Each number is 128 + 24 x the weight over the matrix's rms, rounded and kept within 0 to 255. Layers, rows and columns count from 0. Numbers have three digits each.

# layer 4 MLP down (transposed), 896x224, rms 0.0608, rows 786-800, columns 0-223
126113144149121139118092126147095145142159109140124120138115117135127129147134128140116110128119136124138116140128126145128125133117115114092129121151123139137117108126141122132137111119145135125135138110122126117126139117114118125132135151109162118135133134119113136150108116129151140137126142122149132172132126117109114127135133131123144147115133132119132144116124087149105116130118119117124134161129140137146129121130121124132144103135158118115129131134138120129136110156131117130148140123116130124126139134125118149140126136109129130134102126135127111130129137122122134140129146139136116119121126136129124115144125141142127120141096135125127123108096149108142136159121
138131154123108131185123157136069134121141124163114147158197150084122120195166134106126060157143140107144069166083157128112142139099139150109162130125085154150131149168123144146168101137135178178119135081126081117154107168113098077115073135114108093131105095126132088103158210100111106113125175100131136095121146140111117139118146097115124099135146107094145138158136133143152156096141070207185092219113146113093111137129115118145183114126146127143104132080121169180147141126136143138089116126105095144127172155101163131176108101124159150139144084123113098122160115116129177130087151107152072074121137152114084117139120109077118079108119162119119147122129151120156093115142
143130147130121118125113111117108133126128131132084131121116129127122134122135154122137116130120109130121107127147116126133122138135107117121119122121124127133150125131131128138127106143149124091132137115112113127143118110124118124130129096120136129138106130137103123133130108128123144132125157137120123126134130132105124129160134157144137145127116139143140136137117110134123119136120145131115104135116101144133137127137119134172137152121111128128140124156124141113137126137138119091132153141113146113132124129129135118126130162107126137125130132135127140119124131124145129138117130173126135132121134104142125106152135135145137135113142141123119131124142122110109117124125
128113123133130133128140120122127131125121115133130122141132147122096132137146129129136132141130133119106132121126133139147132139121123140124131133123132129132146130126133124102133120132131130136127132134124133122130136139116136127134138123127134137133137135120114143119131116137131140131111134141123124126134148129124127109135124129112114122120120126125145129142119131119139124136125130130135125152139124132133131131132110125112134138132119121137129122130135129122121128135134122115134143130121122129121132128121124123135114133131137120130139127138128132135124127109128119109112127120115133135142138119125132116116122129131129131111140128134120131111123132114126122128137
111166152133111165126130140112126141141167177097108150105115130138081105068097194087081107138145120085102159141144131139113085175122159115136093104174112139159119151110146104055148099183129130104089104104131128167133167128112145110133127196151178118139135107161137088127129178124161123167112086082070106142154151111123172125138112101129129136140135129111140141163129183150163102139045119188153121164112158139197120075156137153153103133083130182151134131106155107140116040127110163098136112085184145137179077103094136108117123091143079140128126113155136150131142061091098105163162112094141180150157091139127101125149081125129150108139138123109150091156123094100129149147157
132124133122122126108142123125118131130107116142129126121102122132128123127128132129136132121127126143119115136114128126128133133129113130146116131126130126125142125126137127121136121127136108128148117119121117123132138127125140128131118120117134141129128134126120132116128103133137113140129125121128136133125131130137128127122130130120133130123132127124128138125125121116128131126129134118112130156135128134127130127138109133132145119126120137127135129142127135127125121126133130129132126135129111125121135163144118134133129146121134134128133107132132128132117120121127129126139149125134132124134129127118135129129133120130133140130120129139137136124119126117122138134100
129127135127114127112127129135122132115120135133131143121128147124137134132130125124144117129131129133135131128121137133141128130125125131124127133121123128133132134129125129133122135129127129118130131145136122140117121126129131129130136128128143121123111130130128132124127124129124134126130132126139128120133126128122125130124133121118118122121130138131126134141119131132116130117130131124134125124127125129130115136130114129141132130127128124136129135112124134129133133130124130114133133129121132145128127125131118118135121131126123127124120129139136116126133130128133132113126121142130122127128128121127129127127135119121132134128110126125122122128131142127123127127132
083057104162159120181154102118121145130115124141123062140124189117045150106167101127134112105089196107130126106138131118106143083157077144180181077104140173192165073153181100117167165099152128096109192159147142137130110115081124194155140117157148151160106128097083147060165139137130120141052097213128145139184127108115118108109085160085100076146147173103155143150082135143129144133107152139089110236192144071124196148119148144043139182153118100150138117132169160160130165114134091102107103120074168131069136164154142119115131178116160075129128110113153110128155113147088067110143126063102127141133147089163161182166114197119104132150152100078100103069174126109123099152148
085048128151124165152148144126111140078157170116120079120147130197098084146153115131087130137119204118119120125160132093107041137124109136139136120107148165139145119182172105104126176114058127140052086143113143118170110128171088142086100141114098115156107111145122122121138106093167194147059082141133138188111200146130108199147157110201162125145130078077072107157115147096093099127146142123111128074122133064112091164087176118118135160106112124135214107195153139127108174113092155167113166163161187129107120079117106134161192109193125168124073108137183163224086138143106110139120195148141170084054131097093211138139155152180144106185115141054110149137107089119066091070111
120123125132135113128137135141130109111126134151115106126122115144118125102132131134148131137093103140129143122131136115131124159114115108147121130156139145137134110122108149108136124151120133107120132118134137121132123115146119099145146148137153129146126123122115126129123153135115105134124107100134136146130124111127120127126134147124123139128110136122132125131111096160153112116108117170121135170130122130143151142140110125137135145136123122137134113139138116115121106140135131148109102126124149119141123126127132138118118139112136113105142139128110141132153128112123131128142140106135140136120125114135122143153111112127143142099157124096144138145112134134141127139121
129131162072107091172136134139101043167165180105158122165168103121093150110147147081136077094151146101121127145101098080161149122089166192081134156109151195167181099144094087077099060197152104137098238107098120162154146147162074142156167023129142215106118143154133102167085150083151126129082138169095101100196135090103064180138147195137110150084194026110164122169111160124055155127120107112094095142164100053114127136107131187091113156147093036104227187096071121189182056067129120114123089217166075146249223179144145116166113014108101109163160124109139123106140099145155114164132171103121080137111128060099086116111122165150144116158151176140128085153129142128097137107135
142123111135133119136103125126124126128121130134129128131125108116130147128140128135124131122123126132132118129130125127110117118126126115129130111116125127128129125115130132130132126130126140125124128137130139130140126139130114115104133137116129144137132130144128127132133123105133132128133137120132135151123129136125118128127119119126125124132122132106138136130136116137137134130133129134124123132142126132131124131124137121127122126132137132134132128136130106128128127129135140132131132129121128120118123138137134120124119131134131121117138122124127127131125119126129128138124127124127145137140138128106117138134143126130129134127123124112132144128122142129133115126123
127123126142134129126128142128112128127115123130120120130141126128128119132130134133130118130129124122126115123129122131130132126137127130125120130132131125129126125136134132140119120134138134133118126125126130128121130130134130133120123129122134125127125131124126127130133121126132126136130132124131124126125136137127128125123127135135130130140128129121129117126122120126133124134138125139118128128130129144133130128128131127135131128119141118137127106134127105122125118127123126120138131132132128133132140153122120135128130133120129123137127128129123123122128131107120133125130139136137129115115138121142119150131126131132122149124130137129138136127129134125121130129123
122122125126121123148129125132119135141120125130136123126125118132137134143124136130126123128117127115132133123123137118123132133122128129127124119132133113130133119129130128130126132128120125140119134127134131123135127136129131126117134115120131123139124135129131123132125128129124111134125133133129132135126117125124124133129133126126123135131134129122131129135126129138129129119124131126119134125132125126125127123119125124128132135130133124123145123131140122125121133121125120134134126135124129130121133124118122131121128132128124131137134132132128124128134123131135124143128132125129128128120127123138131127126139133129133122123137124122128131129126126128130123128116
129128131133132119126135118132124140142129118128120131132124130124140133129116121139122126125115132128127119125134130132119128134133133119123126137134136129131123121127133118131122124122129134125139122133128138133129128121117130124121121143122147131136126120134115129134117130131121130134142122134125126123130117133121125136142116117124124150129126106134127115123127114140123136129144134125130132144131137131130117124128140135128134125129128127132132129140127126121115127147112130124126132132125135123123137133134128131131118134119114117132118123123133117129122128120127137139116130128129104131134124135135133130130130121129126131144122142115126126140130120141126124139117
# layer 4 MLP up, 896x224, rms 0.0712, rows 787-800, columns 0-223
161106119136151165077125122153117129076168155084134177126095124083130104104116076133110165118123128096144122137136128140094093144126191122157155116126141110158154165102087080103079163102118101078090123127142162101081128083155066101159127103140127089120120120144122125128098128091164164162128129109067182166113135111087145113132129108154107174151088083210131150156143157108108158114077134121109165112152161140094133162117133103094135128093085166117103185083165086104118070100111184145137126207202120109189101122128128123112134146157134188138082123085139140173155134163100147142174108177099142155096103157184082106125155153106142131123116128170139130102181180123105128135127
107124108136119115112131123153130147117129124134127122119126149151123114128135134126109108128118152120144158127121119104110116116106157119124133113117133122130132154122122140121109138130112123145119112135126129138132144131142126116123131146136104143061130116136168119142144140113110130105141117120104131113114136157107144128145114131152121135130152121157138124134157140133135133156118110131160148083111129138109123129109114136098105129112127120137133145129119130124129143090148131128109120108142134130131121117127131116144140111125149128129121165136128131139144123145138136138152108138138138131104113150103158115093155106127139132143116137133112130134140129135125111129117
118126117129137136114131145167128109147128131123128147147126105117123141131128098112132142122124126114129111141120143134127138114121125127121151121132117139098101138134138124130133131117108108115124107151130116128121114132133102108137134141155127121090125133145170130126114130109119131134148121130130138129109121141136126115132147111143130117132131122147124124145128168142108109105135120118130130095132157118109109136099124130137108141128118144132112118109110138121121133113142165119115106108126130151150121131125146124124118117119123136130129137118111135138117117138131134145124096134131115118141123146109154123122127127109115104140135128136105103143136131124147134104127
077127075150118115087077202114121088122136090116138184159135103114105143164149126156094116104146196057146152099143064157129149137152117154096151174135165132095100144101114093171146130131141150153173110155131157110130140105121123155181166128145067139124158118154144155113129144147107061065103185121139139125152153134146188122138147161116124102120117159151142136124132148052128121119172140105164115093086147123099124112128126097103111101151144155129132151127137124132105118110109129156085070120138093124102159116146103121115168103132170138165130163091143111165155126182111125155150172097147114081145143185126077117124153168141130131107138122127118109163130097125143156081119
126140119127118127132135122154140141138128139120137133119152123146131111153123116122127119142112131114154120131135137140135114096127139120123138130119125133119116124121117134127118133135127122120120116149148116133130101147133125133142121115129114138106117127144147127128147126114136123120132133132113138113128127123110131133122122131163134132134137121145123123141144151123134140111133116118123121120118127094123120139101125130128106105121136126116135134104133125146144131117123129150117123113138151143131118130124118123140139134134153129119114128144119139155136129150140142119111128129138130131120133153154136129124145126133152113133137133114120103114141144116119108137158
123135125125139138140123146133152132125134134129125135141144128128143130144136117118121120138131139119146113135120151151130126121096144121118128125111131124140122111125139128144129141116130136143110141151112135143117120145128121120124129124149130137099119130146146103123133138127116137115133142123135122122103127157120133118122121104130115138125133117117138135151134138129120108121122128116164129110141116135109137130117130132122112133111139134134140131116122127124149142125116145140131116119142132140129119122141124108127124119120135113102136121115133147114114099138132124106123117129134133148116128134119132131123131124118142114135127119138112121136132140151104125104142
076105142045143143120190133190134108111184170104191128131107118136133123130122076161151186108105128119134124166067106170144148109125134122171211111145186142145145096147173138169122208100097141070083149146142088098163080134184086137129087166171101102129111155137159124106202165123098096152096150162091138106117137142115119181115107145119134166129175064119108109172066139154100131052171139098109165099150125125118129111117158146096071141104133093111097109101082173185119144119149123121111097117138136201143137062121087106124164143136197142173151206134098119114142131164150092140168073120141102163083158133084212096135122105056109115149123045167085124092148147133146078124207
151177131114099145120154125100119133132114136163163085101120115127143137142140159043144169116207160143137105073071135128107128118137114055139172098106172072129077084135114107110084146086106142148140123138130150184160124137130123139133104072145100132145150148181177096133082139130136137046171122093144150142129142134125153126065117099183178141071180115140153151097135175069107133120161151109103143107127148129108127108083124136127113114138163165141152139170096153100095164058182151088144146133153178169126102172118079097119119085159130166142046105063123103126143132160163168191067161126121145161106112129171123109157128087123125119112092124154037122152147106154118125148139
132120109119126109099151091139143125097139162125138156112144121148137095129113154138119121144143117138138130141113114145123141139104145141127127143122170125122093129129109135164129109111112106130116137166117135132122120135151115124123134142189125123115141107163146124119115118145119121132131114104131136129143113111118149129112146094138119131147132108116125123116131137142109131122128128122141127083124120110113103102111113145130128141138139151126146114115115137110144143125120147124123114115147155145125111104145124112142164098151163140128117126141142135142124114156139120098151124144140103165113157146108121126111134115120128106111127125122129085128129108148133119115128
120163106132117150142129098140161149123133150156090121134156117105163151175131123076061140144165111087193169132108173162109116041124117134196142114121161104149117075138119105104126107149105102179125121127164087125194153173119111161148134092190136173087096128134170087156155143073102100033118119074102123114088096164126140114148142059149123136128133160112166112107095120136078170132147124143109142105145098127112111128134202168087100081125107083144165076138090159174107132106196167116107134135184116182187077109110146116111158108140125108094106104186119094107146093132198064148138133128150151046115130156054141150131181105154162144100187119186114074161141161167166122115095
115135135112128127103129143127129136132127142146125140144127126134143131107133131119117128115132139123159141137133130143146113109122147141126139121121126122131113129128101131122124147122145140128154114131127114154121121127133103139127133141133131115125122144150139131130128142133109123106139132122142143122110107145131137112122146105148133147124130152154108123145130130122135145140142124123171150102131111133126136117104129106100094126136135151129113137134133131132140138129115130138107109145150126156141129124149131121126130121148126120118124133134143121135146122136128132129109133137119125122137136143161132137115138129123120131134118130133116123148136127118125134129143
119126140111134118118122140126151103122138122129131125115122143128114135117119127142138115123126130152135123125132121145131126112126152126120139125114141127133119130137125147138133157108141134137135142145139134127118130121127100126137138128144119137113122131139150129119124141111118126131120128140121113118108122125135135142128145123125125118117136140127131122122136133116145129104130137123153141094122118124098139132114105103126103150119118127118120140109132132115135145122136141127126134143144114122133128126138128112120123124159126134136122127151142113146131112132145123126122136119142121135104114135145125136114144133126125106137128125129127131123139141125128135109126
095125091135148141101128142152135121121136134125115123116143121152130137126116093124115137118127135121134137140107126136129137116136155136131130132119131149140109126137120135110116141125136137116137146134146108152132099102144125117136135150137120124127133122140157127126135128126121133118150115130136115122112136135121137122132115112133116134145132128139133126142148146127115124148146111129137143111132135121130131129119122128136109145116124125126118120117137124129137145118133138127139112111133140140129117126129130122147129110127158119114104129129122120144124108126124128108121131121123128133130137133135136128108139116113127111148142132129116090142133140137125121115144
116134131130153138128121118170150124115152128117128134125140136125155149158107112125121146142127132155159106144132147124119123093099133132138131143092138142138126140123125134126107159136139139117153122169127128117128124134120109130128135098136108122098128148136149109117130135128117130134132165134120133136129130126131137109116116112142125113146129107141108093132127131141118127112146130135126155090129134124112116146116143128136118117119120132109128108117137135131128146108134139148115128129156147132144127124123130104154125103148129147126143133146116123142126124135127132125129143114131138125117121139126121124104124116113120116120148130146126102131141145127139109108141